Weights of a small GPT-style language model, trained from scratch on English Wikipedia: 11 layers, 225M tokens.
Each number is 128 + 24 x the weight over its row's rms, rounded and kept within 0 to 255. Layers, rows and columns count from 0. The size above them is the row's rms in percent of the matrix's.

# layer 2 MLP up, 1024x256, rms 0.151, rows 630-656, columns 128-255
size [101  93  96  95  96 107 102  99  86  98 102  93  97  92  99 105 106 101  92  97  96  95 100 103  99  97  93]
[[126 176 170 132 122 136 122 154 119 123 133 104 178 135 132 138 147 128 146 153 137  44 167 121  88 145  84 114 136 113 114 120  95 136 122 174 127 133 119 132  96 122 127 167 170  65 123 155 138 142 135 136 148  80 134 139 111 105  95 127 133 136 115 105 121 125 102 125 150 131 121 118 121 104 150 141 113 152 118 117 165 152 143 109 114 144  78 141 116 144 127  73 162 169 152 137 125 121 139 140 149 121  97 120 120  74 122 139 122 121 136 119 120 120  97  96 131 153 201 123 117 128 111 135 104 125 100 125]
 [120 121 195 128  86 150 144 136  96 142 140 135 160 157 121 160 117 155 102 109 152  90 101 124 149 150 135 134 135 137 154 156 154 106  95 117 123 134 182 120 177 174 100 170 129 115 105 135 146 121 118 107 121 142 115 139 148 129 110 164 113 126  86 164 108 155 132 109  98 179  90 131 125 157 111 121 155 152 111 118  99 166  76  90 169 127 119 124  95 130  99 120 128  96 113 148 115  95 144 130 122  99 138 106  90 136 127 161 136 142 136 159 127 160 119 141 133 145  99  92 160 123 114 128 129 159 131 123]
 [139 124  94 121  77 110 125 165 107 121  84 117 117 116 115 145 136 107 136 109 130 145  89 165 130  96 132 117 120 133 185 158 131  94  94 120 117 173  87 134 103 124 111 147 116 134 154 133 140 133 123 102 121 155 142 136 143 154 122 158 149  89 114 145 109 182 129 169 163 161 131 128 111 119 137 146 107 184 140 103 131 117 166 124 122 131  99 108 176 164 107 164 114 131 135 144 105 147 119 123 148 146 138 121 140  77 122 137 157 130 120 134 129 142 146  95 132 110 156 121  78  99 118 100  88  81 108 128]
 [175 129 148 124 154 129 127 144 165 121 161 136 133 156 157 137 122 121 120 115 119 103 140 120 127 129 131 116  56 160  88  63 122 100 120 118 167 158  83 144 107 132 141 155 150 128 103 127 106 107 119 127 132  98 168 143 108 117 119 164 129 111  94  98  89 132 134 122 108 120 114 105  90 135 128 101 117 139 105 131 138 117 143 120 163 159 110 124 111 127 128 145 147 117  70 103 128 173 119  77 170 122 142 149 122 143 139  97  96 138 122 131 111 138 153 115 106 142  97 109 140 166 151 116  94 125 125 174]
 [134 125 169 141 139 128 146 106 132 126 176 154 163 124 141  99 154 114 101 128 117 138 113  84 121 105 110 136 164 143 135 147 133 183 114 149 169 109  95 120 147  96 121 103 111 136 105 148 129 100 113 111 180 159  91 100 135 146 150 105 129 165 133 142 154 160 155  79 130 137 107 129 119 155 152 140 124 132 138 135 102 149 146 124 102 140 117 160 127 153 133  80 118 146 154 144 117 123 161 126  99 163 108 150  88  94  91 130 110 122 123 113 141 136 161 141 121 159  84 163 149 122 109 155 147  87 145 117]
 [ 69 176  91 151  92 130  95 139 134 120  95 153  81 126 148 102 115 132 110 119 118 135 104 128  93 154 106 110 125 120 123 154 144 134 126 121 137 123 142 122  83  67 137 144 129 146 137 146 119 196 152 113 128 104 118 123 130 163 115  98 101 146  90 129 136 147 118 138  97 149 180  88 157  89 138  88 145 163 102 107 149 121 146 143 115 150 155 131 104 138 154  95 151 147 105 103 144 139 122 112 132 152 141 149 139 128 124  95 106 135 130 104 135 120  85 113  83 121 122 131 126 119  92 120 160 125 151 114]
 [105 131  92 155 107 130 130  99 160 121 116  95 114 157 128 144  94 143 108 155 162 118 128 114 161 121 133 129 137 145 192 135 145 113 126 170 147 114 175 139 129 152 150 153 132 139  84 168 156 139 147 150 135  85 152 108 118 158 143  97 109 119  95 111 120 126  96 145 154 121 157 123 103 165 124 142 142 155 136 140  91 128  99 156 152 137 170 137 104 152 190 102 128 124 142 142 101 142 147 115 151 107  68 125 126 103 121 130 116 125 187 123 141 128 153  96 138 132 131 140 156 132 115 114 123  85 127  84]
 [134 156 113 119 122 121 117  98 161  82 125 150  99 131  83 139 106  86 104 167 106 123 102 185 174 116 170 135 118 120 133 117 153 127 115 121 111 120 140 164 173  84 125 136 137  95 123 115 136 120 113 121 118 135 108 108 152 105 111  73 151 103 138 203 145 143 130  77 124 125 142 163 136 128 167 162 138 119 151 145 175  74  74 136 105 107 151 112 107 118 109  97 120 134 100  83 144 120 117 152 104 125  99 115 150  93 138 140 137 129 120  86 141 128 154 149 118 113 118 136 139 147 127 137 104 140 111 133]
 [143 126 108 152 146 152 154 123 125 103  99 110 137 128 148  97 139  79 150 113 133 114 123 119  97 111 149 114 133 132 156 186 143 111 116 114 112 160 137 115 109 142 124 126 108 153 172 140 127 130 109 172 138 107 143 144 154 129 133 147 162 120 146 140 160 123 155 117 146 136 118 131 104 153 138  75 128 168 115 127 141 102 126 170 171 157 123 118 150 112 118 126 142 133 100 146 119 131 172 161 148 114  99 145 139 135 110  57 147 138 214 150 107  97 125  96 133  95 124 104  95  94 117 123 152 145  92 121]
 [124 139 136 133  94 124 133 128 124 146 137 117 110 120 125 135 100 138 148 120 152 178 120 137 123 121 134 149 150  79 152 119 134 144 128 105 195 143 102 131  94 164 135 144 133 150  80 137 117 110 122 133 125  92 124  89 109 135 166 151 115 103 114 115 102 114 135 166 105 118 121 114 155 189 163 152 132  97 122  98 172 129 144  99 113 158 160  95 120  99 157 102 115 166 114 144 183 146 147  96 163 128 146 146 100  87 123 161 146 138 120 148 134 122 117  87 136 145  89 104 141 138 147 141 129  99 152 105]
 [115  91  74 120 137  91 118  99 158 137  85 138 135 116 128 166 109 124 123 121 123  92 138  98 158 117  87  78 145 133  99 145 137 114 136 152 162 119 126 145  86 167 144 142 102 135  95  80 106 158 129 148 107 125 112 158  60 153 143 141 140 134 101 138 154 132  77 141 141 116 111 134 191  68 144 154 119 112 125 120 135 137 107  83 149 140  73 152 109 137 125 162 121 147 140 173 133 102 104 105 133 146 135 145 149 128 148 125 138 131 108 120 209 113 129 124 138 110 150 115 138 109 112 117 112 101 122 154]
 [127  89 144  84 118 160 129 116 110 120 141 111 170 160 135  87 111 119 106 158 132 123 164 142 112 194 122 160 114 174 164 154 147 110 101 130 151 108 141 114 140 159 141 159 107 133 109 128 151 132 126 128 138 111 160  99 100 129  77 123 119 113  89 100 150  92 105 152 127 133 172  98 118 156  74 126  88 109 159 151  84 150 128 102 163 119 156 134  97 131 132 112 110 142 118 155 165  90 135 123 104 160 129 145 112 123 151 159 141 135 126 162 115 162  73 137  89 123  93  93  90 121 131 101 139 126  98 107]
 [122 138 114 136 116  83 143 181 131  99 134  91 104 118 103 167 104  62 147 134 166  97 109 168 147 133 123 127 169 144  92 129 134 123  89 120  92  88 117 137 128 163 117 140  96 183 121 109 187 167 132 108 130 123 124 165 129 133 127 100 102 118 123  89 178 131  74 144 117 143 109 138  91 109 125 111 155 134 100 148 122 122 154 113  96 133 138 114  72 157 104 150 124 106 119 121 142 146 133  83 116 115 157 151 131 159 106 142 125 129 107 114 120 108 139 141 136 175 151 148 106 134  94 114 112  82 121  97]
 [146 143 142 133 106 139 137 160 157 159 120 132  77 126 157 118 101 105 134 132 160 135 156 154 109 123  94  77  76 140 110 135 135  97 134 120 106 173 116 111 137 151 101 115 109 115 142 108 156 109 148 141 104 117 120 180 129 162 101 133 153 146 152 170 142 196 117 140 129 144 141 137 136 145 133 100  95 101 146  89 136 144 102  97 131 135 168 156  99 104 133 120 118 130 133 104 122 143 117 122 168  89 135 129 116 130  93 170 125 144 173 109 139 109 132 140 144  88 140 127 164 104 128 120 131  78 164 126]
 [113 177 105 126 118  66 122  88 128 149 101 141 143 147 190 143 167 172 124 116 126 114 129 114  91 127 126 171 120  95 124 134 112 140 136 144 176 147 113 123 133 124 100 154  72 141  98 123 169 128  84 149 144 133  89 140 135 170 144 148 140 152 146 146 126 166 120 125 127 167 140 116 128 138  91 116 115  90 139 157 153 134 157 122 117 127 147 128 120 167 132 146  95 137 156  98  79 138 124 144 106 149 114 105 168 158 165 118 130 163 180 134  75 153 152 147 120 132 106 140 113 158  89 119 153 103 144 154]
 [119 153 146 139 122 152 126 120 180 168 128 150 114 133  89 136 129 149 145 128 133  95 144 142 167 107 152 118 157 174 134 114 171 165 135 118 143 145 132 178 162 122 136 145 130 138 157 109 144  90 136 133 136 124  92 137 157 127 113 153 126 139 136 108 128 159 159 110 138 132 141 169 100  66 115 147 107 126 156 111 140 113 100 113  86 113 160 205 110 131 154 106 168 124 127 112 139 146 165 109 131 174 108  92 146 163  96 144  92 151 117 109 138 147 150 102 107 126  95 138 125 149 164 120 112 108 111  93]
 [106 124 144 108 139 118 117 146 138 145 157 143 100 154 108  91 142 126 122 145 124 118 107 133 145 133 137 166 115 103  81  84 135 121 128 124 114 174 143 114 165 109 109 133 100 120 192 150 103 122 150 118 131 134 114 101 116 152 117  89 125 136 165 111 152 133 154 139 101  99 166 122  89 202 141 101 121 139 125 150  86  87 105 137 138 129 140 113 148  92 139 127 129 127 128 120 148 166  75 115 135 167 159 157 166 128 113 141 108 141 122 129 129 101 126 119  97 137 190 111 100 147 105 139 121 108  85 164]
 [133 112 120 110 113 128 152 158 151 130 150 148 141 157 109 124 125 176 123 124 158 130 134 148 130 134 132 138 118 133 127 171 157 160 122 153 156  85  98 134 159 147 128 112 144 136 111 106 100 121 151 117 118 143 118 131 131 153  98 105 131 128 142 110 115 163  52 126 195 151 142  89 112 114 120 122 126 118  86 116 130 145 128 167 138 108 115 142 123 106 105 109 122 145 123 146  71 148 134 148 117 130 123 120 141 114 171 104 141 141 111 115 152 164 101 152 106 123 117  94 121 144 132 161 181 144  96 114]
 [117 123 142 117 162 155 145  94 154 140  67 164 122 143 149 131  98 164 130 101 102 127 166 140 147 130 103 112 149  98 122 146 151 155 135 167 137 107 144 121 105 132 134 109 175 129 121 133 134  87 127 126 160 153 135  84 108 168 118  87 118 160  70 133 143 131 111 134 143 122 113 149 108 100 110 115 121 112 125 135 123 159 104  71 126 137  89 111 112 137 176 164 114 127 143 125 146 135 148 124 101 144 112 111 114  73 122 117 116 122 147 155 167 119  79 115 126 110 134 113 121 141 163 133 149 114 141 111]
 [109 149 161 142 135 131 131 125 127 104 150 139 115 153 133 150 129 140 100 132 137 153 133 123 107 114 108 122  72 103 110 154 138 143 131  80 129  93 134 147 125 139 122 163 155 139 145 145 139 138 133 117  68 114 137 107 112 160 175 132 121 110 159 128 124  92 137 180 139 175 120 139 122  88 150 129 129 136 115 144  96 171 110  85  99 149 139 152 132 112  57 133 128 104 141 132 155 124 133 129 173 154 101 159 148 106 116 116 121 105 124 142  86 168 102 134 135 148 172 102 142 142 128 104 143 131 139 103]
 [100 131 110  72  70 112 129 174 114 171  72 124 134 123  93 124 188 116 102 151 128 104 119 160 119 155 114 122 138 143 155 137 115 141  89 112 102 101 123 158 128 127 131 146  91 137 158 116 131 110 113 162  97 155 107 174 145 126 155  93 131 159 145 136 129 122 121 102  96 169 129 149 141 144 137 135 118  96 114 130 124 114 149  93 127 142 129  96 134 136 161 131 135 155 136 139  93 102 123 123 108 128 100 136 120  87  83 107 127 154 156 131 137  96  86 128 110 147  93 142 135 157 191 103 122 133 106 100]
 [123 119 149  73 109 148 139  91 141 119 138 127  86 126 119 149 100  60 118 193  88 144 139 114 122 100 131 133 129 127 112 121 108 159 175 137 134 148  99 107  92 115 134 157 118  86 138 105 118 105 146 216 166 104  86 144 145 126 141 154 127 119 149 157 133 140 100 123 145 151 156 100 104 126 102 129 136 123 107 139 157 101 141 121 122 113 122 101 170 168 126 152  91 164 136 127 116 135 151 196 126 144 125 136 115 156 120 126 137 171 141  84 141 133  87 148 134 131 100 186 152  81 143  99 158 116 141  99]
 [129 130 130  90 139  72 159  95 139 105 140  88 145 132 169 125 172 130 187 116 133 131 111 154  97 126 137  92 119 148 141 101 126 154 159 147 130 124 136 115 166 176 127 144 146 176 134  92 143 133 113 119 111  86 111 152 114  84 118  90 131 166 169 126 114 100 111 125 108 106 155 121 147 129 135 114 119 117 114 166  90 154 136 146 152 117 112 121 135 115 127 201 127  92 110 119 112 128 121 106 114 154 156 139 179 110 124 116 145 143 175 110 128 109 118 151 126 169 102 176 136  92  58 148  94 139 125 141]
 [141 145 171 176 111 109 122 133 159 129 150 141 117 103  86 153 109  81 139 115 125  82 125 137 146 138 129 162 138 104 128 151 134 108 134 119 106 152 131 136 108 116 124 108 132 144 130  96 156 114 106 149 211 128 112 129 140 134 183 168  97 147 113 134 129 126 112 108 166 160 159 117 111  90 128 152 129 140 140 121 126  91 133 160 180 132 135  79 155 140 118 130 103  97 124 110 135 133 141 110 171 125 111 155 139 120 170 167  98 146 106 152 144  87 135 170 135 130 120 133 160 142 155 148 175 118 174 132]
 [132 148 150 145 119 148 107  93 140 129 123 138 150 132 139 153 155 123 158 161 146 111 144 150 161 148 104 150 152 116 133 133 165 119 120 113 149 135 118 133 133 120 141 115 135 153 166  77  86 128 138 113 125 184 116 171 142 114 112 132 137 161  87 112 113 127 145 105  92 119  90  76 153 121 106  95 107 120 156  94 150 163 110 118 107 150 116 119 138 144 148 104 102 130 122 121 194 121 141 134 121 163 192 158 133 118 152 130 116 104  97 114 122 171 103  82 113 151 129 145 105  84 130 133 147 132 132 139]
 [108 118  56 117 133 162  93 163 109 147 103 137  93 153 182 136 130 146 125 134 116 154 106 129 132 128 148  95 141 162 142 115 133 113 143 117 135 121 127 125 112  91 111 141 175 115 182 134 135 105 132 133 116 135 125  98 159 143 151 163 122 162  90 138 135 108 126 105 192 115 143 173 147 117 110 124 118 154 121 123  80 128 124 126 116 199 140 113 164 145 157 122 120 157 167 113 106 139 120 131 112 135 140 141 173 118 126  90 145  98 121 123  67 148  99 102 108  95 140 117 152 141  95 154 111 150 108 115]
 [110 126 129 131 204 144 145  77  85  95 106 111 152 124 143 165 138 106 141 110 133 176  93 104 172 111 189 103 127 128 141 102 138 153 102 131 145 158 114 159 151 128 119 120 127 111 176  85 101 150 125  91 130 136 113 105 145 133 148 154 120 161 115 151 136 126 138 152 132 122 134 119 100 155 142 113 114 160  96  92 120 150 150 130 145  95 166 164  76 102 126 113 167 137 159 108 113 180 107 116 170 100 130 119 132 124 127 126 173 140 110 132 117  90 152  80 128 125 134  86 101 126 101 120 113 132 178 114]]
# layer 2 MLP down (transposed), 1024x256, rms 0.145, rows 630-656, columns 128-255
size [100  95  99 109  89 108 104  91  92 101 100  90  95  94  94 101 102 104 101  92 106 103  97 105  99 105  95]
[[130 126 132  89 147 141 178 138 147 100 119 136 102 108 108 125 163  91 139 141 131 139 114 118 116 115 121 106 171 151 128 124 134 135 104 127 117 128 173  89 168 119 137 131 134 129 146  73 111 102 166 130 149 110 149 142 113 118 174 133 133  74 103 147 124 179 145 105 112 134 173 135 130 105 171 113 146 109 149 164 126 130 147 133 116 178 147 101 130 114 132 148 141 109 134 128 154 103 158 105 122 136 133 145  92  83 125 103 107 135 134 113 108 153 124 118 134 124 114 155  71  79 127 103 110 126 140  85]
 [147 105 153  98 163  87 153  94 125 173 114  62 129 141 124 150 132 134  92 136 144 135 151  87 150 118 173 129 152 121 109  66 118 121 145 116  97 162 119 145 149 114 116 103 126 137 141  95  89 140 102 117 145 143 118 135 101 122 150 113  85 129 131 116 106 138 147 132  95 118 107 120 102  87  98  79 152  55 103 149 150 124 163 147 122 121 144 155 140  64 131 113 140 158 151 162 132 104  85 111 116 133 120 132  96 126 136 113  96 118 144 116 119 155 155  97 106  91 147 144 167 126 146 148 109 127 123 134]
 [119 135 152 143 145 121 109 120 125 155 128 123 168 142 175 166 114 120 125 122 132 131 119 139 131 151 120  97 146 124 164 103 127  75 144 125  84 165 144 100 155  93 149  82 142 137 125 137 124 184  72 109 103 135 170 144  74  84 108 205 126 121 143 142 104 117 111 137 156 132  91 144  89 130 129 127 130 163 153 137 164 136 155 132 115 113 163 107 104 119 128 169 125 104 132 143 108 114 110 170 125 134 104  98 120 138 134 100 140 149 152 128 146 110  97 190 142 123 101 130 127 148 143 184  98 163 122  78]
 [142 137 107 133 141 179  95 105  91 140 172 149 132 146 134 110 114 134 103 119  89 136  97 169 137 127 170 135 159  94 131  75 100 141 138 143 144 119 109 142 142 112  96 106 129 150 126 133 128  90 140 133 134 126  99 102 160 117 148 157 153 132 109 124 113 107 119 180 154 125  89 136 141 117 144 160  55 180  93 124 112 111 163 113 119 125  94 143 119 143 111 120 118 138 160 141 142 154  63 100 119 163 126 126 108 117 113 125  77  91 134 120 112 121 171 126  75 135 112 137 156 140 100 115 140  74 162 163]
 [114 158  94 165 112 126 108 119 106 157 118 158 117 116 137 180  94 167 121 139 112 108 124 129 167 157 109 121 143 148 141 108 141  92 153 110 119  77 113  92 120 127 109 129 122 162 118 175 110 119 126 116 136 138 129 148 172  91 127 115 111 141 125  78  90 112 122 163 126 116 143 107 133 124 113 103 107 129 165  89 113  80 148 153 165  74 134 104 123 137 106 143 159 123 136 122 165 141 106 143 133 127 132 107 120 151 152 130 131 115 155 115 100 139 133 138 106 130 152 109 153 109 118  86 158 145 141 160]
 [122 145 132 143 102 150 165  70 171 119 138 117 109  83  75 165 155 139 119 119 166 113 125 147 165 119 148 138 117 112  96 148 133 126 128  95 128 116 121  96  99 119 130 142 150 131 124 122  88 157 154  97 107 155 117 117 201 118 125 150 127 138 105 130 147  94 153 144 136 119 123 136 136 143 109 130 145 115 134 104 117 102 132 133 110 110  93 102 128 139 160 128  72 114 132 107 178 113 104 159 113  98 153 130 139  99 115 162 152 115  92 114 156 114 171 117 147 147 100 149 183 131 160 161 102 164 102 115]
 [113 123 152 131 121 106 146 164 181 103  76 119  93 137 141 130 132 149 142 150  78  77 142 128 147 101 110 149 167 132 125 115 131 102 139 165 136 112 151 155  93 146 137 129 129 153  96 137  96 131 119 104 113  97 139 145 166 117 145 120 162 162 110 118 144 125  66 149 144 107 159 150  84  94 140  90 147 148 139 127  97 162 155 116 126 104 140 126 135 105 138 180 123 130 106 152 121 118 145 130 131 131 122 125 142 119 171 160 162 127 123 135 172 100 143 143 158 145 140 159 150 114 122 108 145 117  96 157]
 [147  85 149 138  97 166 120 165  82 168 146 119 154 114 136 138 115 149 130  71 168 127 115  99 143 121 103 134 114 122 112 168 111 125 169 127 131 187 140 130 169 123 167 120 121 175  72 139 106 111 107 107 107  93 103 127  86 127 161 121 105 119 159  98 174 137 136 192 110 110 117 122 140 140 101  87 105 145 121  93 133 131 136 105 133 151 112 130 133 153  81 124 150  82 161 180 109 143 129 111 154  99 140 126 132 139 104  90 138 166 107 123 144 126 128 124 126 139 123 121 152 110 116 142 106 145 122  98]
 [129 171 143 123 130 108 171 143 131 114 140 116 134 130 141 153 148 135 166 106 140  90 129 144 129 162 118 101 130 141 124 137  91 124 132 100 152 114 152 127 131 109  82 167 142 151 146  90 153 133 170 143 143 100 105 124 134 116  99 143  95  91 137  77 110 123 181 120 125 143 140 137  77 129 140 161 150 130 127 100  96 141 147  81 163 100  89  99 123 155 109 124 119 134 149 121 151 124 145 121 169 158 128  72 138 138 116  93 104 129 124 129 123  79 159 135 124 141  89 122 138 168 149 141 109 140  82 103]
 [158  91 107 129 136  78  73 187  74  93 144 187 123 139 122 137 108 127 148 174 169  93 135 115 123 123  84 111 120 124 103 126 116 106  96  97 146 128 167 117 123 106 124 176 184 180 119 118 142  97 144 147 126 135 136 125 123 128 113 117 127 138 126  94 173 110 156 128 122 161 131 174 109 136 157 116 114 113 135 169  90 139 114 142 160 138 131 133 118 124  84  68 119 108 148 127 138 146 148 180 122 130 171  81  99 107 140 133 142  88 125 105 136 113 176 146 129 105 116 160 119 108 164 131 119 108 106 130]
 [141 148 129 166  92 120 146 149 109 144 119  96 135 138 122 103 132 104 106 129 118 175 150 142 126 143 131 111 151 145  57 118 149  67 138 128 142 128 114 171 118 146  93 164 102 139 178 127 129 131 130 128 147 102 155 105 119  97 148 136 143  88 152 117 126 140 117 154 137  98 101 114 134 168  99 142 107 169  91 152 132 154  90 136 124 103 151 107 140 115 109 145 137 131 118 136 164 131 132 143 127 116 106 163 129 146 157 143 157 119 149 150 131 160  90 133 114 102 139 121 117 141 117 122  96 162 101  76]
 [103 149 135 137 121 130 167 110 136 147 113 149 122 102 151 146 151 170 164 115 131 156  86 106 115 114 104  96 101 112  87 134 124 111 160 122  99 113 132 150 121 170  82 137 133 117 148 130 141 141 119 134 114 139 178 138 120 147 150 129 114 151 133 151 130 135 123 169 113 126  71 178 148 112 167 123 122 118 117 108  96 113 148 143 118 109 117 144 141 130 147 124 124 141 166 136 145 129 139 127 166 111  99  87 158 118 124 126 139 136 149 100 124 117 141 114 132 143 172 175 157 103 168 128 132 160 149 152]
 [170 129 114 152  92 142  99 132 151 146 141 172 110 155 161 104 120 159 158 149 126 132 144  85  93 115  94 145 127 151 153  90 150 124  48 126 192 145 141 108 134 142 121  97 128  57 175 149 104 125 141 132 140 135 143 105 119 139 168 124 166 145 124 105 125 133 135 150 118 131 163 122 149 153 119 150  74  76 166 154 126 139 126  92 156 124 159 155 135 132 115 116 147 121 120 135 149 113 184  98 129 143  76 130 158 113 156  92 138 151 128 116 125 154 134 161 140 145  93 156 139 127 175 130 113 140 117 137]
 [157 159  93 130  98 135 100 105 168 109 122 102 112  87 108 134 148 126 143  82 139 132 136 120 162 125 132  91 138 176 126  85 185 137 121 103 155  84 122 109 117 143 114 137 175 105 134 158 143 104 120 124 114 127 135 119 105 117 119 112 187 115 147  89 157 116 172 152 115  82  75 142 127 124 129 144 139 115 116 163 134 148 125 131 141  86 103 154 100 114 107 165 121 145 120  90  83 138  84 125 159  99 124 124 167 152 138 121 136  95  97 126 111 128 148 154 121 149 149 100 163 108  95 117  83 149 184  93]
 [180 128  92 125 153  79 169 111 116 122 148 107 103 130 111 119 101  82 125 137  91 162 151 102 126 139 129 173 157 153 128 127 130 167 138 135  85 148 136  96 124  94 100 147 152 125 193 122 133  98 140 139 169 124 174 103 134 125  93 170 113 140 133 160 122  87 108 116 149 146 121 191 117 138 153 130 128 122 140 149 125 115 114 107 116 127 140  71 138 175 104 109 130 129 123 167 122 146 125 123 121 110  94 149 105  83 125 116 104  85 147 154 124 163 123 144 100 115 126  89 153 125 130 113 125 117 104  83]
 [146 137 131 120 123  84 165 174  83 153 202  93 137 115 146 149 102 153 135 167 136 140 137 161 127 158 136 100 104 130 143 115 128 115 104 145 114  81 117 146 117 102 199 145  83 104 106 139 129 172 128 120  70 101 102 148  76 145 109 100 123 115 112 122 147  95  67  89 118 127 158 145 162 159 112 115 154 136 142 111 119  90 127 118 142 112 121 110 157 162  63 155 144 172 102 139 144 105  99 126 113 148 131 106 151 167  95 102 183 149 117 108 115 111 116 132 110 158 124 103 119  73 123  98 139 105 118 151]
 [182 125 109 133 103 158 114  75 117 148 107 159 114 145 158 113 155 140 137 106 120 169 118 140 145 122 112 105 149 163 118 133 137 124 136 110  82 132  81 132 160 167 102 169 112  79 148 123 126 111 182 169 131 141 145  98 150 126 118 133 113 153 103 117 142 136 119 112 138 128 152 149 114 142 110  80 143  86 152 135 188 115 107 145 112 118 117 155  75 118 140  47 110 124 133 152  98 128 147 117 116 113 131 163  56 116 118  87 157 150  97 132 150 121 159 129 132 125 116 127 155 140 143 153 117 138 117 146]
 [129 154  78 168 158 144 129 165  99 126 120 123 157 128 105 118 114 101 103 160 112 132 125 145  99 132 132 133  97 113 116 112 145 122 100 125 132 117 121 126 168  90 147  95  80 114 129 150 112 170 131 134 105 141 159 121 115 148 133 179 128 105 146 160 132 102 155  85 126 111 146 135 118 111 100  74  61  91 125 161 122 112 148 123 162 145 152 107 140 117 135 144  61 154 104 109 120 131 164 109 121 152 138 120 156 128 131 141 120  94 115 110 166 123  89 125 164 142 134 169  89  89 123 116  93 128 138 118]
 [128 138 144 138 117 119  96 161 121 153 150 125 148  89 166 133 181 108 143 153 143 141 150 143 184 102 133 134 109 107 128  94 194  96 151  94 158 113 124 192 138 130 172 172 128  91 144 121 135  70 140 175 139  96 165 111 142 121 125 160 129 135 138  99  73 111 104 126 150 101 135 118 142 107 146 104 143 162 139 163 104 172 103 107 142 102 160 171 176 175 132 100 103 141 137 118 130 132 157 122 167 110 141 142 128 156 133 125 107  99 142 162 134 149 117 131 128 111 130  78 107 107 134 171 153 117 140 123]
 [127 111 165 140 141 125 117  65 127 147  92 148 111 125 140  98 147 160 131 124 105 156 129 122 131 125  95 111 112 139 114 144 163  96 111 112 128 113 116 117  88 142 110 113 150 130 106  94 114 132 156 150 163 130 161 137 145 124  65 126 145 128 137 126 122 162 161 131 120  91 134 141 167 167 211 113 124 107 120 168 155 116 143 150 153 116  79 125 128 152 151 119 113 176 138 123 131 133 115 115  73 108 139  77 126 139 115 103 123  99 136 147 148 143 153 102 122 142  96 111 150 134 122 101  89 141 128 153]
 [131 138 141 142 115 123 133  67 122 125 140 180 127 107 129 152 164 135 124 119 112 149 130 136 105 148 143  81 132 165 134 164 171 123 141  86 126 132 141 122 127 147 121 112 142 146 172 140 101 147 129 133 136 117 111 118 137 120 154 125 165 130 133 129 163 151  97 145 159 165  88  97 165 147 119 133 147 157 132 126  96 160 154 102 138  76 125 144 131  78 124 140 146 135 125 108 118 139  94 138 132 114 144 152 155 113 124 128  85 126 120 119 172 166 124 126  93 147 117 103  97 144 104 151 174 104 131 125]
 [115  83 118 117 152 140 121  93 107 165 126 151 143  81 125 134  72 155 113 150 141 160 129  97 141 175 112 153 158 121 141 130 105 112 131 152 117 135 111 129 134 152 141  85 112 133 121 194 200 131  68 111 106 133  94 105 126 108 124 109 116 132 147 107 146 168 128 116 181 131  71 172 110 133 168 112 151 122 117 139 115 164 125 108 127 146 130  90 123 130 186 129 144 139 164 128 115 132 154 111 129  99 121 122  78 129 118 130 161 138 151 143  90 139  97 164 135 107 127 133 147 148 131 100 119  92 104 111]
 [144  97 123 160 124 154 117 139  88 141  92 105 118 146 146 138  95 129  93 159 139 157 135 113 178 117 132 103 127 128 150 138 142 140 114 125  90  87 161 130 104 132 107 162 158 160 112  69 105 157 114 136 143 137 139 103  87 152 141 135 108 140 152 103 135 144 163 166 145  65 128 126 130 131 111 131 145 160 131 123 106 131 130 185 114 140 156 124  65 145 124 125 161 165 126 142 120 136 107 100 118 143 107 112 125 176 117 115  83 152  88 152 136 133 109 112 161 137 166 142 116 118 141  70 122 125 125 158]
 [135  85  74 126 143 132 139 103 132 118 100  98 124 161 142 118 122 105 113  88 115 163 131 160 142 157 136 148 141 140 152 124 101 122 141 124 155 101 137 152 125  79  95  98 117 153  93 126 167  95 138 150 106 145 139 132 125 156 147 122 138 118 143 152 126  96  89 121 134 107 192 129 152 148 107 149  84 103 109 160 156 144 127 107 180 123  96 149 103 117 142 132  89 119 161  61 172 119  99 148  56 102 142 112 136 110 112 128 165 119 149 123  93  99 147 133 140 127 135 124 170 113  88  88 111 125 138 111]
 [115 113 111 113 142 156 169 119 174 128 139  93 134 135 118 134 150  92 110 129 129 154 113  90 127 122 153 120 140 132  82 132 120 134 115 108 147 142 154 134 124 105 126 135 104 130  94 162 134 122  98 134 116  90 136 125  80 142 115 145  90  92 167 120 160  91 110 135 174 120 121 105 113  92 149 132 150  92 151 113 102 173 132 112 162 119  75 131 159 111 101 158 122  94 123 125 151 120 131 122  91 149 136  99 124  97 188 103 122 164 109 113  96 141 135 137 116 124 132 144 119 101 120  97 116 130  97 158]
 [115 129 109 106 113  96 108 164 108 150  99 170 157 116  92 127 183 183 150 128 150 121 143 156 118 142 118 102 150 151  95 146 144 104 109 127 138  81 105 136 130 139 127 124  82 113 102 145 142 142 115 100 140 114 163 102 120 128 147 120 130 111 149  93 101  92 105 105 106 114 155 109 126 129 128 143 118 127 152 123 113 153 130 159 153 140 176 102 153 140 138 142 125 105 104 168 129 137 144 141 168 142 132 144 154 180 185 177 128 121  81 124 157  99  87 119 134 138 159 155 102 186  93 131  82 142 118 154]
 [155 137 191 103 185 165 155 137 141 151 138 127 181 141 137  79 102 121 156 125 110 139 175 157 138 143 123 178 129 120  87 117  97 118 124 140  86  89 103 114 135 117 133 150 113 136  98 150 185 151 151 152 136 152 109 163 144 165 112 116 160 140 146 111 155 133 121 103 106 144 126 156 128 126 128  94 101 127 223 142 127 144  88 151 113 102 138 102 131 180 112 137 117 143 143 133 124 150 118 147 115 190  99 127 117 103 113 135 100  84 134 109 121 140 136 140 146 150 128 113 146 129 122 126 130 154 124 122]]